From a checkpoint of a small transformer trained on Wikipedia.
Training: a variant of Muon for these matrices, 1021M tokens.
Each number is 500 + 40 x the weight over the matrix's rms, rounded and kept within 0 to 999. Layers, rows and columns count from 0. Numbers have three digits each.

# down: layer 11 MLP down (transposed), 1344x512, rms 0.0396, rows 1068-1134, columns 192-255
# gate: layer 11 MLP gate, 1344x512, rms 0.0625, rows 1069-1135, columns 192-255
# up: layer 11 MLP up, 1344x512, rms 0.0669, rows 1069-1134, columns 192-255
down1068:522563491510471434536498503459499532547498484514559520557530510462483497502496466505467551480561505474473545474540459406530491459526489510493511529505499447541581508480551502537393420510424550
gate1069:460567498465520584548556479495519494472589566526511507530532521537502507425506503560520501559533531445543440448455505467521469553556543477474484568569429455626452434457438499477565485535458499
up1069:482414536506518476435446476636519478541484536540481481479504547568490473484552539448555400525457457435507480465540500483490487519446542454600510502480496498454533411525478493519489480438446511
down1069:488508463481459498468501466570496507466513556512432467405516496503546495469548454441455515502530478506529497457500546524521487452531550500549491558592498445542471484472523482515528619502474460
gate1070:485490535496523504500521477527444478516546535469513462464471525551464530517570474594527568517488535442477542574561518512499511443506557545459574498522514534479532444437611523567474531447509500
up1070:525549542482555539518464535547505470506470520424489516483482417480457481455482425432496513383478472520498411441523502529501400483504465477502466506509463463543434550510418502452481495464492528
down1070:590545531416504497511518457545522559506481523478511488486525461506499485472475498417554483541497528547447565461519481515418495504501515524514502487438547489419491543460472467480553441574443539
gate1071:488511423489481526463406519493515497521463489513487468492491531533472397512415537568518549528475465479500508501473465517540446546531474464515461452523510527480500476527430516487518522510513459
up1071:490594491521540435485521471551514491549526515512489488440548442539547457509482516483511595506480549488510514483444532427560503461485492513492541482445511447494531526473490518539485537467499474
down1071:440545490439590482537555464518520562572561521511527413554489529446486516532548489454469512445548503514522562538529562421461485426501624559487434529443500513553571498490480420501511518451531523
gate1072:509485494488480520512529466583601492439486432456608475514499477502534553456504488467467463470499543505506477565472450478475455562486445481496485519462485536526458492500505515538417468470472464
up1072:493469540497440567515509502513526544530478444525515549499436474529519469456471521461526470408478481463504544465568534545505487546522466451597560515471472540564512462535582517548403492483512557
down1072:452587468528520497531561519481485528488525495536504435501437437540483533518476464523475557494510470483501538555549538504468478518517497545471490535456510547521532469466560448467466536475528552
gate1073:416462506502544494491512505475533469470378477505483444496453522537567575508511454468569562513468505466550539477564497443539491459470526502508423517581521470491469571468548504510502496496416504
up1073:503486466432514513513532474502584440467458462516488521442550505529481450487458508475483474592569455441466418616443575494551534464480468520479485522461531501430513520470541481468428453482502482
down1073:446515464477534532550461498521486516511613466462508588458522554455604575450510536444501499483464483519451562472538516507506497524485561526500489560465560538492527443451517527492470487507487468
gate1074:480543470485472477551418452459486524456517511512383513442494469469555495478435433417497559481501445523550508491504521485504524491529508559462513535519526441448508496445468510532508537554515518
up1074:540570514430500545512529499468518481456473446428564465515514516546521480511531484525436517469527543511500493539497478448490488459495501552513499441477530539523526477515465505521483607449450483
down1074:498472511490523534500459437489506501484539584510432509458510551514464466498470474481564533500431452485560508435517516531489475514512500515484509544509572477480501509486517562476476533543482492
gate1075:519560487532475450527526508461479480478547521473505491467441466504476555515520478443542445537470504552514503423501568442500489526435530588456582489489539441483464521495512579568472495471527456
up1075:437484514447519526465506569504498515453483536550496527457461483533490431544494465457495515501468481371482457477492500617547517490543451490425543494518505454488515569494508474519502508447498468
down1075:565580503523488412592494532418485469531484523546457545525572575573499606435557525583475548516487396477509563450546514540435495496584520540472485495482548399495498511461501511457529496527557513
gate1076:481515491535446448500489521431457533433522524456472443554485506463479556583419505477468490491449541521548485485506481569474495577460504544528549553534502495527485458494502458515590443489514464
up1076:597559493473511488449504577473466553503481534492532501481501428554451467515464443483458532468436485486515491461458504527499513530443533483480514501483487427508492498489488521505479482510475462
down1076:467484580554555638536530528503503510522460515483536515462454511546531506488470547487558470510469519511498533456459535475500555542497544486466470546560461455533542513497527566520475483515527451
gate1077:547515500550460517519524577436509460503474581522482517502472377470506571557498444566502534460469413524545594494459484530545511476510480479515523510473573494451491484500541479562474470487533513
up1077:468508495491569503530443504438579468562501521481539467610545494565540468489505535548474431560509415444594550569514464483476518544482551552511493468361480558511535535500400496438515552536478485
down1077:511454469514493470536478547548486511503533526541420501449448463469495531480469550503512478477453482509529475492540452507545458407446489473539470540537517503469549533493466521482503464507520407
gate1078:494441470507534508474513537449557475497525399432521504520519564517526531479481457469487582549506539462542489523423514503531544520536453541497460435502449542562537460475500449449496463535477494
up1078:486519462483595491484464427493494502512450496545523551516578596460476534551513473622554461453527535477508458593481488511502488495564524504537441443499509560566547482498488499485474478494504459
down1078:500469551489515495432518498476514455509489553567438474500486520529529489495473557544547454566539486512559516570459518548470509524407492498481375526498514488570493526501440539531522379529520461
gate1079:494495484517595436442528461444498538418587530484407485540519473552552481519518486599456446461476573448496438494474436485563529511475456466553523428496521473461489439464475577486515528466487446
up1079:568539424609510478570514474446496614415485520503525507581531573530546473496467527612420408534529511475475391539492460451555484460534474505571523437589525434508466474560437586513496511455393466
down1079:557530546556502410562525385488523597467474521508506486626476559477527515523481488541385475632462531525470471574548432505475499456485445482561469454535486488424430450551475585466490549423461510
gate1080:504523525549546520551466453504492552533464537507500480468547501442503510450480531470509449548454563443425523493520508553473510546462553486490561465544554492456491572448529437588551462458496429
up1080:475530465483506560458476500502468554499532487526448463436529472481545463455478420578471464517516499450560517480525500536454478484502517521530619517581568457459461524444498551477574484442445469
down1080:484489419505535384460461478451468496574485481523475577485494535478498526522453508529429442523479521482571486468498501501444515463536521526469472453504561499444517528436533498540573496501418466
gate1081:547413468451521439541485463580565464525482432552533376516447517462539509457490454526507516491638565404473522530480548507512479461443521509503550519435497493503505563476509469513496417473534479
up1081:525528475531492558521493466547521521460474512494487553497542506452546500512562542533495421493534501532593515547453474478497478483557445453446488560559553451468460498461489481480466535543508551
down1081:531446517477506529493566499469500502479502469483463479438531494451524606446503543484440499566550438516563565526531506504505502494567455468465502502471451501489453510541517479489389506508548458
gate1082:534577522474518460475528531467474543528547537545485530525492476562466451485469492521522523476509520471452456460504496486497501513534473528537569486547522517483510487538479524520459518492460510
up1082:508525544483512472596538468493546534522563502540482454500457525516447573465485502474503548440506448540502542514474470509528495556466516447512538437483516510448499432489521507515427510556470456
down1082:492440501538541489523520430424467464484390461512552505517534535455472452522437492556527550525456539564513525521498528549501570531537501501502525497529448463540565482541511543545506478452495519
gate1083:478493508575512561464494526493499489545520567469534493516483448567415466414522427435444520489481495435473521513558483477530524430545471494582571546486486534418480547476497464506515470597539500
up1083:489498513460622452559489485591465521580425490568537511547497497528475459498503521513541482541474488500515534479496483519436501454514510492497568456445514503526505567470505436550469538621507468
down1083:521426393529469529490495500495429485498483476516479477435500489539547523481493504454560570487491463412572538540488555518537573449519456472511494559492544506492477496430510503555463556471479576
gate1084:529544514478409590432493547509563494519478486438456507507483534562471501488448502532523545524544527613586487536536528465433449528501496453507502437461492489535531463459503521497514475487506499
up1084:566493588436513504444462499497544504488520483506458515538500546489485518513570512489498493414524542452448521442432490557476541513506514543510472471500506550522501527615515509531445504544455520
down1084:506468461495488495459519462524523530439484490532529456501463574539511534541533418510485513428524539415472524457536464555525449416492476489461489548524561540403540479451501464490528529492504494
gate1085:479589491525531546516504535542367541552535468517555555448600474490513551493441525524548497537477516381521510433519532481580474527478465596534457511570486498484523490457489530448530508525521553
up1085:422559459553481512581517579414489569427523451489461514555524456506499509461503505559499499555550534412443525452463511454485466430509456537454501502508467513532545542477464485580554500434490485
down1085:458562539540526478504493516520468500507509420555478442498468525493492484515497469526532488533538548498483495451458529561476464517457446476517539454461542516537458493446494530486509536488519540
gate1086:504516461555517511527519512438524518484497485478461490491479501517478496548499536438558494517490476495459428492524442562489527516509505501526520483490413521499487473536453465441425526543454508
up1086:521530529513535488480533562499430462482487530473484501485487531524486523454529505549452477465458536555528567479540405512454468481456481520494489472501560485480538475479467525491403490483507564
down1086:505425480449476514518513489551474492448519518538582457489534512434519562554487529494520491543427491510551463500437507491413464489458520488459467486498541469444478503501411399451479531497458516
gate1087:454490437472559551434536479515605560560558527528481520597547494482519444485537416423613516506469501485481601511473461432523461480488528444456492388509506517474542552487479558469551535532533588
up1087:483445424500493477500509550415533485505495483566516549529518509556599488495507488516510455533485470523479587512570460511475498572522538533543514443517570483404452521554495477536422495472497523
down1087:519476519512483476385559508474449481453551528453567428471522470495426447451499516488517476520498444435510532558465467429504522507538554556479516478474516520476572460546518449543461533483470432
gate1088:464410512591408493530463468513550468562494577503510519472507549482498494532541518512537506505429500479433536502497498514475524511519457483507501472451495571510478519426514571481543462469467506
up1088:524516514495493489509547482524478489432542583495521461486497520549517534476507502536474459614517543505432457505494553499472544422526458485502455467493616533496470465481500505465461467489469571
down1088:467495552527480474472493511462454463531487453532540539437518529469504549417521530560422557547444568587481521532482514563489503535470519488504491431442523568493470515453542533478452521522471555
gate1089:508491467487580529559499487383490430488534563507485523533595584475443475471441509504477465561512513484564445462440465490502473502485492502534442502451565495546442474396472545467449491506486518
up1089:502507479448519537448475585435439468505498513469520541509541547531456540363483497480499512453456462493468549452523472448517515507564456524509530522468565475499480542494527483494476440564486499
down1089:483509478465553491518390519529406486569524541569477492507539488510509551510514455375519479518490474439449508518572441525471499517492489423493537497512522516495582543484501516466531501504467493
gate1090:559466480512566501484494428508555444523623550498445515543442512552474505499521483409466488486529520493449522507469587460497504519511502483509525511454491525463466456501543549492518570571523467
up1090:498487514495521569536486462536451535518478542475502490505502584534496533459486494496504497440494477490477474549512469518523491495485528500418398570485438462477444515513550498551526513502460470
down1090:483556429458513564512462459423493470511543543505483440522479521466446501528550533464466526515457528489498508519512447462472483501556491506528487481515496601539449533576522443593432505463507522
gate1091:455460526539548559513487563504508462528435521467541483495515489569494509468466485498500493544483519533489502531457496478521506555480505516479516512444528527525475502537510491455484549469490528
up1091:478492540519503551489484576471610506484488487482581524527523530581477510540454495474504478471493482472524414489543569537501488467529460483537468540514473476602509464508510490459546466557478572
down1091:517454497507511493455505507562578476459459566427519464545520539534490542497485494559521540500495483470430531488478440545500547554509436491536527441569452463500482508459497545508456476463479523
gate1092:459444486487480393500532502448540483540502534458554496552537617522536467540490475505517500476496493485549465545463492472454491458467429508525420545501569434514460623491445461415457570457500445
up1092:486498508510463537509384448468511619523556433523458466482484489475459512544451448450486519462462486468508520464441563491517592490478501502530499468490553529528491497517450480523465560509465505
down1092:503548532587483513445429452480482496470445462470469560444550504469545514523554447533509572545583478550599515447504505443426558508559532489521513401495478457496480536469509445488520509481521513
gate1093:521430444512469453498532555448501502443420503517502520440460520501470455522455459546447510474452472526498612527485486427560447563589494510474439507493510508486484485520491549476434512555477534
up1093:571481545537531420562469471466527498490497576485518458514486472479487450443536433545476493469583495547510629480476528525514535486517473510461512462449526500536544484544552476429499457539506501
down1093:507529544497541517439481517605501535489507504448530605547506494528478504559540489465486530502495453527460503520515467486590483480474485427536535554509506461561473507472402551504461446431508446
gate1094:487481545445557488463536511414529539437536554527486488480498490459509555511514532525509494497515468507499590478553597484410455522463487463509551475544536536483542526436440442474481588487585396
up1094:523524588486561465488445500498539501486491468509552484489543527429497500489526459474534487501443453487516532434466512515464466538458519454472511464493520533471526526450467447491492522518517418
down1094:512483458531453459453485552547492432483413476513537472526481411563467394496490460532446416464495478444533500532527501457554577578494525444456414528520486587543532493557504544496498477497466470
gate1095:528454516478405475465545478501522419504504508504490555473472486419500490488504518481494563517467435489517539544498501470512447473500478488506503453453610556567525480534627514496559488467481508
up1095:497504454499519496540520480487594558542497477487480548536469470468501482488512451493475475499450495504484533466501481503449498508476484440490509507488469496448577448497456565508571515499503545
down1095:577441470518455473530510491486570457540480528481505535474431481463490501494542574420495525493470513498517487483550494480534405451567443530522529527476468498524526469480470515510499427527483536
gate1096:495536444462479513459434442548439509552463489546544485516498490550448513547472575450566499519513542420563509531484535567550460498485492503541567436525416405512508517519500502529524527474488473
up1096:548463513475540480456515519571459431575497504591508492520529551507496518484521525480566444576521469512591525498436501491507488512545553591535504457482539431492513460420524463524506466471427451
down1096:491535462485514491497468514498494516507456568471493477481446550524501530428533500499504476511479578455496493501484467595496471559637525493584475576476516488503484525499509506522471446485533498
gate1097:573479456485488540548603521494539566510463515506462471473457469490477579562482521496556513609515471432502518456589539470484526570535509511527497496421514545409523544502517557485519578498537450
up1097:494450511482492478574581584502461453476518454491469519467452522573512464577418458566480503506421503495487424517464484529442530471459418497417494444538464462511484433507506516536516515556465441
down1097:505527484587483441514585508527456475480435466536484524476524544521514545413475496487486509455495496497558511533516458553538428474434485508536512444428414503462540514565485566409505494532465452
gate1098:517551477497522495521647580436516486510473493525514518451587488448473559496540550483493545511482498485540504529498539472485522452525464511532514551462505482542544578494497532447564539439453526
up1098:518450457515509559481541567388477501523481465536461497514516489523509477479503488492559567471511578541513475458571532528513431499508482463487495580515507475456444503545534596433527532506602531
down1098:588604474470518621510529439485480515462476454512496457495445429474538469516510551481547512508490546560495499480453469506392525556532497494489564474494547496524503523477505561515512490468524479
gate1099:511395482486502487459615544644465524513567535491445518477464456539466521437505474426499479466544506557520500515459516468531513492449502447542537509478569525519463531427502437571545519512459518
up1099:477492524445473521362487490464506474463460538536375480511465480508585484543499463447503529466560517535532556457555485522493522498441537500543503424465475560528491558390443523528553537481553490
down1099:455557433481564471516482531478549484516522421467522442467484504550486464540538511416543446535487502566560502514570546494532531570470485476478469510498450511455501535532525413543531440531538513
gate1100:479559487484494492462533424450487516486589519551499484532369503500499447556498528526442488536519508522483526441420475508458437591513655580501651512521526501599521475383411534533491481559487524
up1100:483419534526507462468467541473547498504588521453516487491437539502506489550511464406462523516505484493559536605517479480527434496536553507517510513481491509472565538556476451511427431471487457
down1100:468520473462495495541510488562509456560489516497531404543502490514508511456470434466460533518515404540576499475528472561439497502438490567566481525536495435539509483492530503487462481517444528
gate1101:476556516541527483504496522494498478485476492502489490502470469510488525548506521475493562472495515443533510521529503535467499539440523445469503502566533548507495471477543481518469502463497458
up1101:433438499435463486503450497517512529563524427535516496524483512503564481488479466631566508475485447537486453461464530503442527528464417509470480429506522514564511551462454491527469514540555514
down1101:539531524498489537595426486490523430517439477521448489440494478455525518525565449501473494475453504476540479478546605493507504525518566499530569480493500476523495530496461515433538476454541509
gate1102:505511538496472462462504472412525510487405445521494480474466479426491501439475546527481494530443513502550499501505521493498464568454491550485530520484514580497428470479489512480498521512492488
up1102:527483468507505495508558450494553437458520469483539489509460483503512507468484539573436514489442506449454506532518503502532494481517479505474438408478512533436549483503500460461460443490575477
down1102:498586433478551529488463489480535548525462514460504574457558561494484521503544534480579454478458467535566460507504613514518517532530487577551425574458446545540452496401482520559457543511539507
gate1103:447544505526447486430450545505461462508527456529436509506510466511487484514527556509483500492447510542536507526505504554483478491451607501559520484503515565484478489550473510372520532548524501
up1103:530435591508546415465549511495510476496425500503482534578488496499490477547453508490501559535473429494556482495554537455524540554440458421427548422471546554512474506538498470446526544471459510
down1103:555534486537538462549497487554476496494482539450546548540530416498428447490501438528515564504470526527563461467523567358502519484506521415518417487496550452567525510524506509502501534471498542
gate1104:524472487503550558508541453522418581548421563487497411523471507538527524454506553466517456556461497515506567493471499443475498489531518553495437494455491510477489538433497554520473491508463514
up1104:510493525552511581500549513447469484508546489492521476509472534453430523518475468545525477477451502433499580569495499459459516476527467508493460576504506506498493474489457509533534468533543597
down1104:499487581540552427488566500478413392524467533473518471487435439456468528514427500556512554468444418460465561560542450457431605544461589573507499481533520534500471561516553540498482449516481546
gate1105:560444530487533511592492446502492485524417535520478503502547554515532409528450539536531451458464463586471508431496474438491528495493522538487550531508509468548467492440366446537479498561527548
up1105:534482596512461477472489495448533386489523560551445541448491477485484470491526493537532484467552465551472424508444498478501515537508546533572602469501495466514488500590457519487503504534486512
down1105:453442514527533485475491538518461532462524514505532373469477476484452530524509513466426504468484484509467523564466464465482466435463495427456464558462481541481481552583473450490446443502532534
gate1106:453571494470484512483542430491496525528540489510566536592494458453466557480526530463471551538514565496541559508507432571417544599522444528515559506590484475483433513418486591468523488513543499
up1106:544504484499593533586446546483459478548458527488514462418464455478490491405543501525523451505493563520468478496499474530467553435541569509505561508448439456476517513505494508509481532473447562
down1106:565528493543538520520513476486481454458495514568477537487509441480529449499521475490528471491500562464511595505545495496532467513581500540464490473521484438497522441526488451524483498474483472
gate1107:527471476533516474445501530375477573473551502467432538558504563452461543495524526425466477456502547472548500494484547528538513595506470472490559479480476493495408464427555519503491532447515541
up1107:453561542526509541482462463498497494513465456478506465457548595503423513516418542527437496467466438459550523485500518472498471464515439512444504393485537433481496505478453499526410517495540518
down1107:513494465554578559504524418475411468496512507458505502456469442496536452509505444533497506511541497499529523482471493518532476490442426507514464612501468557522479490510501521512524485505521542
gate1108:472574519517508517540531518488555503491559594536462397448466542463495493530484539502566499400469521483488472466551500494585495490495562472503490517464531530469442446434500512470516568455507548
up1108:470459469520491526502451510516477449546473515498539503509530501424515471537487457513568487526543543469483504603465497504535495459558468581445454538558499601520480504439578505522540520530472564
down1108:443518459502456489505521439496477407492573486535457440461476412475578532572519540546572423497420483528495488520520463463462462453538451418518542501514474446500497548547486506481484475505541440
gate1109:555527454520486488569514511513490523488444561467442465462463561441557552563495467560443562529528518432467439547444443423517499461482491466514480470496536531451471452424513537512448540504507521
up1109:424571501535580523543507455536499449523389524535420520486517517487505473451523461652529457456545531553509454535469512482520439448468465531463482456537445457550513481418430517511481517530405410
down1109:475490569564471509552477435475508432544509512530491562446504483487522452571492504499486495487410510492537457510484426528571553509509528516452504509533557451499431487492496488468491519505455544
gate1110:505493416569565495489455519520498470507502529427568401523495516501494445558586457456488537515554518588551479490600412546536502447487444502504513513500532508521503487452556489537482485572505545
up1110:494511466475583495483520505467506489523538507452572473568554432461424526445534419462428553450478540476543485545461478463527560516480508518506490516510446512448570553527516559463499500476516532
down1110:555433532519554476534488580511536476554520551460543492426543450483464430508532459539523447465486549441480503507580470494519520517552481470447520473415513526519488482432510491463469584473476558
gate1111:519491514585493510437478535460523512569496562542439495498577510555511487519504541507512488458534474461543475453455538552488510537507521437484494521519489535491529461523524450574455536455541448
up1111:534556494556445467563541538485467491491518491512495426431452506514490521458481458580421461508562458533458564569545514507487523484508549473488485533488483504535529507487516609510553435573500551
down1111:535587533497443435558536472547601455500446503453462517541448458491537582470532503587463504459516520547487511460582472497480536472454485540462534519556507460476559540461515486489531453487440572
gate1112:528561504562479531519536465525469475543525563499529538540459509485561489457508467538586437519550516502434550534486527559456568488478525489500517515484490483535553569451457513563493517499499426
up1112:558486496479514528494476462521511549444459428427496553499462529496481421552511496488514521525429445411444536408476522472544508531486547511501595509506527603440480458517563450447481575478492533
down1112:517473537441499524521501527463511496534499476468560502451530482497528515502505600431527516509510523455496524499489463540534493403475466549401540496541548530503465502497563591470523494545533566
gate1113:443477526463497554547525507433458528568532478469543492497507499508508465537490425551503453495528565474478456548442530513479470414493513466532530472489496465412564521518445443494514542536507470
up1113:475481524541501458510589533517500601422510519461404503513539471475521544485524537466519434471489459490429549423526587443568448471502445551520531516560544445522404460450534511532449465498478501
down1113:467501532481549468520403479503466461533507495568480502568508499500500481486523514487517464572448549499468508502481484498509497534455522552518542545550477478499499548486535472526469509590523517
gate1114:535495543450545500441476522548474477529505526402539407532533509501562523528495552568510479455546542474510503526483528421533488435445413439496535531480556522428471493426519532539474507450438504
up1114:643512491476465525469529566484513505486505483502509392527500450491500574520558429583560526496556471496565507458542533466455479523437416478476464485512554604469419435443561543516520496493507524
down1114:512550407518527547525429488526538420511542498501538574557478502530568534448535442468532445429482567513475527487601493529540581550479457527573598531586443460528485540436454493440522578525490456
gate1115:470523530478542471462486519479551462492430470519467471456573496486470550518534441481440462468435496505494546481476552517450398520564515565490536464462472415481513425451508473545437584491539497
up1115:501506587487491434569446499487546498498415501555533497508600559530522584604487516451536452485472516504497543470502509469517452471429528475484529513449567439539465505516427450526529558532504526
down1115:529465496499477488486484543510411450529485489543509463468471556534485471447503514497456479411478444494495546429567486526473521485556490503460503503472450507525512496510505443515440491475577546
gate1116:526539507446465545475528455514499473504585530519551492457511533530515529448574540484486563485452540533533478500448536544437507503501455523579443477503471538518561547458505436532445483461435467
up1116:532463520541479543489497493512481511507464557501532371548480481516529531487470527509551512468522616517492577485447472526501528458528431494557470489488432524509522489517550543503499497495434470
down1116:508447512523474460521503440487467525546500471553496462480489560542530485402566527537555565508529503501498512462502460427500394463481485484540518501547534505466472469477443430501536421526533466
gate1117:537517455436440449556465562493480485505560511443496438465462555485537509522569488508426518478435551458506537492484532606484424555541498458551505477495455521463542490498511534482529497455408452
up1117:520532455549526506525464478570446549508517530516438591461497467541573523455469485477471539548536580525583533500489500505463481510492504499477465498579593515536550468502422483471473481554491502
down1117:470555507529467475434522491525466498571473519464529526464546472483482406481525501545515508488481509452497492483485495576506458512509472472475532531490448431516471592459581520473451479522521461
gate1118:508538569501505534551567523474470574471512541504453599502485559515513489466493476499528572559506480519523430494555496469472541518499512519464497492518586549515435498504475456458449486512486469
up1118:517494521456509449474461510576480539565498484462580431487513456511511544565513528502434427456549462547517480501478525463505549527506523452507501401498452489467515590502529474571597530474394530
down1118:473500548487512532523494528592453489506536483502612464456569512448558467447440563505447452556524531497454502554580461536458489514489590479552505465419557518590508522458455473529518538493523508
gate1119:435546482600514503489546492538527474378487522570514501531519514529485497479515489500526487486551488511450546454484496583496562508449478520523425564426546542543535533455546487489490502453453501
up1119:475564478431503481487515497532451496449516492575461572557408479457472498554447505434473477503527445513473527469498556549512512467485542450436497510631467486470511503423498548503520462484509501
down1119:578482481548469512455540529547506571479484495474498444467508603515514527500421530464538550504523476550531472492522562502497484522478525585446472479514505454544517509467467487523560544457566471
gate1120:461584494487532487448556501438474476526450513532483433551478510499477586519491526503457506448480470553604454540439511489540553577511446461558502515581500543488573547551530456423454501526517498
up1120:430469557481567494518516431540472589506518542525461517566502572484506551506526507481496500505497497506498420554549491478521506513523503594466540593593474499528474496514509520542511529472580474
down1120:473509453525427525473504525530505515482431459452499524556565497459490561419511466521508557524562413534455443509481537500461532453495544534535419496531497552444550553505461569433517565538495462
gate1121:512487519489558541442461514560456512464577568477451505501513543504551487463517453472496518443497500480550466471552443432532531465497480536500537404511517513528545585471490547461459476487518532
up1121:453494576520515492499517495502498510511441492569444454472450521550480525546482500460513423521456495493474512522520503552509550520551490406504501471435524510498475498521492530518464451483507461
down1121:526467543451441470516544494493518482449482413484507489487418509504532472499470527509566512538481624483475503573537545503553497432512490534491509481495514474449567537523527520455462585454497488
gate1122:527467485558505588519522553480461504539462487513497501519469421544474502539469581551600565461527545460516432504475516441424495497496544524451533511511475483556489498547514532469515503486493457
up1122:539563442506557509542499567454457517490455496521555510489552496532566530512423486504488508479477459569548492464423549506480494528578503413552438526466488543487494554521573502449495422424416541
down1122:564614437459405545529564558519536527529467501570509565462574500467459570503527496497542551502469495454487472515547524458415435554460646588476515425480473518492529494569523471486574500482468469
gate1123:496483505475574480425476524469358570532498502541550436429452527452445415585535546400519540587536508496548543487430477463503481479520426539492467398513462489512549530478577567443464514508548491
up1123:446510484464542547485408534435460548482569439549509494495499519519476443581453469469480516526572583474502441487494535504498540521523511416501553458512486475532568516482509595469427441434490464
down1123:501456491466545535470450456534488536579506555464517542407460469445429507529528544466501486518448363470543513461394424523562557480495419529460437455586494551487583478464453528491514540571459524
gate1124:471493499542549504512465552486528553506523534464515482563444491448524537515487511438444537510489503437443488440535491553465437491446534490433523526465501541414438500565544499459552480498483538
up1124:449495479473557485533457530534481545416474595468510492493530531472513452491510495545544520506514562507427536468509513494521484493492550470486485475526493474513516553526458482518569476471446503
down1124:494484456492552519529469535516451563425578479522448525508547469514517449504474561439505462506529506440504466480517480505466550427521472461434487534492456446508433507492537566521453492554508512
gate1125:488458520444505502487528440484525589482476442440478518514475499517489428501514458459489445552465491417490447466508480478512492483407552500488501502531503474557511514540492441473504524443447514
up1125:510481477514484472531482430515487445486492468492497553484467509500527498491498575484516432472518525549485494456490424482460520371506477583475516559462470515456514474468518481489483450476525488
down1125:525478479476439455512474533496525432471495491540507561522490484405512450515513514499516441518543567504465531528500450518471500539555460478531575533531475544524545583515492547531517474554523479
gate1126:505475513525520472489477493464518505416421477542466447512507550427472491558548463554470474551528491443446493501471546508494489491578528476443575485529446561531543480485499527397499551585549500
up1126:518532476553498468470515464591474469480509461535514491406477437495445434500460552557511493536535548508545459462494495493545526523448456488451484511495521479430474489564470540476495455536484435
down1126:511468600464480403481412529520476555542488412455509506449472489511557543469471525505541518484495443518452539516561421521451504537465503539467444519490510469494457509480491517572489511424425492
gate1127:505502471449427469568511518545481486483544469517519563519529431496492528454510545530538498474462541481466511492553442491485562475538466510522526495471506528440531529527422450515507469547498446
up1127:468524484490518567496520556507482520487580500509472493506499511544507548530578514449543459505470518411513550532521467495482439477583484552455492541504497484447510458531481423480458478522477444
down1127:557560518433524515566502493476552508538528544512545535537529457443427463504524545522521555503484525477483504549506498492595504436527480567444545480499496533505524448557505421441507434496573521
gate1128:521442479513441483497490483593483479526469525451552483472521500490564559542524477462556515496484497524554493480522518489530423522498488470487507496526490534467488506503446458492537459515496533
up1128:534553521565495442591479492532470563516494495483510458506514518516494506570493482532501484498537583531497453592542497540449497452445537491518488464537481456561492471476532451483515428503513486
down1128:552544502537430464498601506492474496425452432506584512517568500518528460548502429557491505441575498473515539543558468467497512504505547510432489542526472473549490523463511568497515461544454504
gate1129:490478542498456479457529565523491419431466569500484490529541565523528507469592535477489489442469462459554519470470472512520532496503432443535448539488436517625426549508463466518491524490511519
up1129:546489509515426506499482502490504488465541442500491529484489527545508399501493499508563485531542459523594500465427549541519479485562449469533449494503516434501505545513472564521585517496510474
down1129:499475533430540543518490531496547438517534470448547487467525498559519507544511523480555519497512472482552447581539492561608499550542485534487483486495564550502453505479538468491474442503569505
gate1130:426509509452514564519508437504466520598568496414481454478544519478454556535570503533510472501542519447537483489466457428494426542513534492525438501558502485450495514454590429504524556445500462
up1130:416486550459483499504541452494527531515580473456487530523540532513495499481519442475493485542534492453516480532497456458498499529498469549519467479510488534563510523551489456513511531441479493
down1130:469521529523489567526451553514495513507528550454583543523530507494550526555504540564501421504463469495491475521498561495546550503463507515506489470453451520530399505474423556428426466493471488
gate1131:488508478520474462575496550520520562542445461570524437546493492559533550427487443534549494407456543533461514557453475468520564601491553528520527482514407503437489445407554492544553469420526595
up1131:509529490520474501469561522531523555518530539455536495404515484430449484410531469458469552578547456481503556457528576448497517553489440519519445468528541429560525557452529499475482486466517604
down1131:565495461486485532486455462574451517553520536432461515566454473535495472506489524481424493518523542548457549445487511545534492600479505468529456484492520411484464527468505560451540511522483501
gate1132:477495484447529542454511513546455517519460524497480507569496537439502457496500441511561490481485475509493454495629526504385521547517540480498522568471398560515479499566520499530538471533503476
up1132:555473447501446537495492516525483495527524513419523579522451541472511526512489446493517409455593430489548534447487476441509526515527559443493453525458567462515515450509505495466469499541503533
down1132:511460568418493457568483495491505517464446500551545560516530475466537519578474511527483473579479520452475474429589552499525517451493525451479499539457476501474506442528500495574499539533539480
gate1133:479501540497513488470578451473489556463480506472495520523452555457539450503488503517495477546533568542493456440465482499494516477491508473498484513485509553484509472527475547445442540536530444
up1133:474532478438392495488503496498546486465432470469508529481459538473492502506531544553535551543464545528448505482495497511501488554506473553491479474503500573439557525491565494501406596446534557
down1133:539436509498560414470506548563485550506440474500593453495454478457526501521539490553498538509491448479483501534464492539438521527515511436584534492423505469489474466462525435480518496481527475
gate1134:542439416476530396500521552433443456535453563470483543457463495504476433481488503406501520443498423580487535516435466479432489511501506455503489474453578473507549469511428498480470527520568603
up1134:385488588369516487494529464519557489462446486469531463515567543508452533489583532584445528530559505524513507454448565511477515478492468485501527499525559473496515508530540549514463503508491358
down1134:550557540513491560536456511496463509521519446510520536563471490461533464436560477498469481478432507583418438551528499479551482480465456508469581500472483544479524573476568537491470512511386500
gate1135:473502467561469543511488497492533508542510539518426464506553466425434539484462482512493546443427478516516504497533503524562492470536438492421492568448492523539470509527478488490434590543493465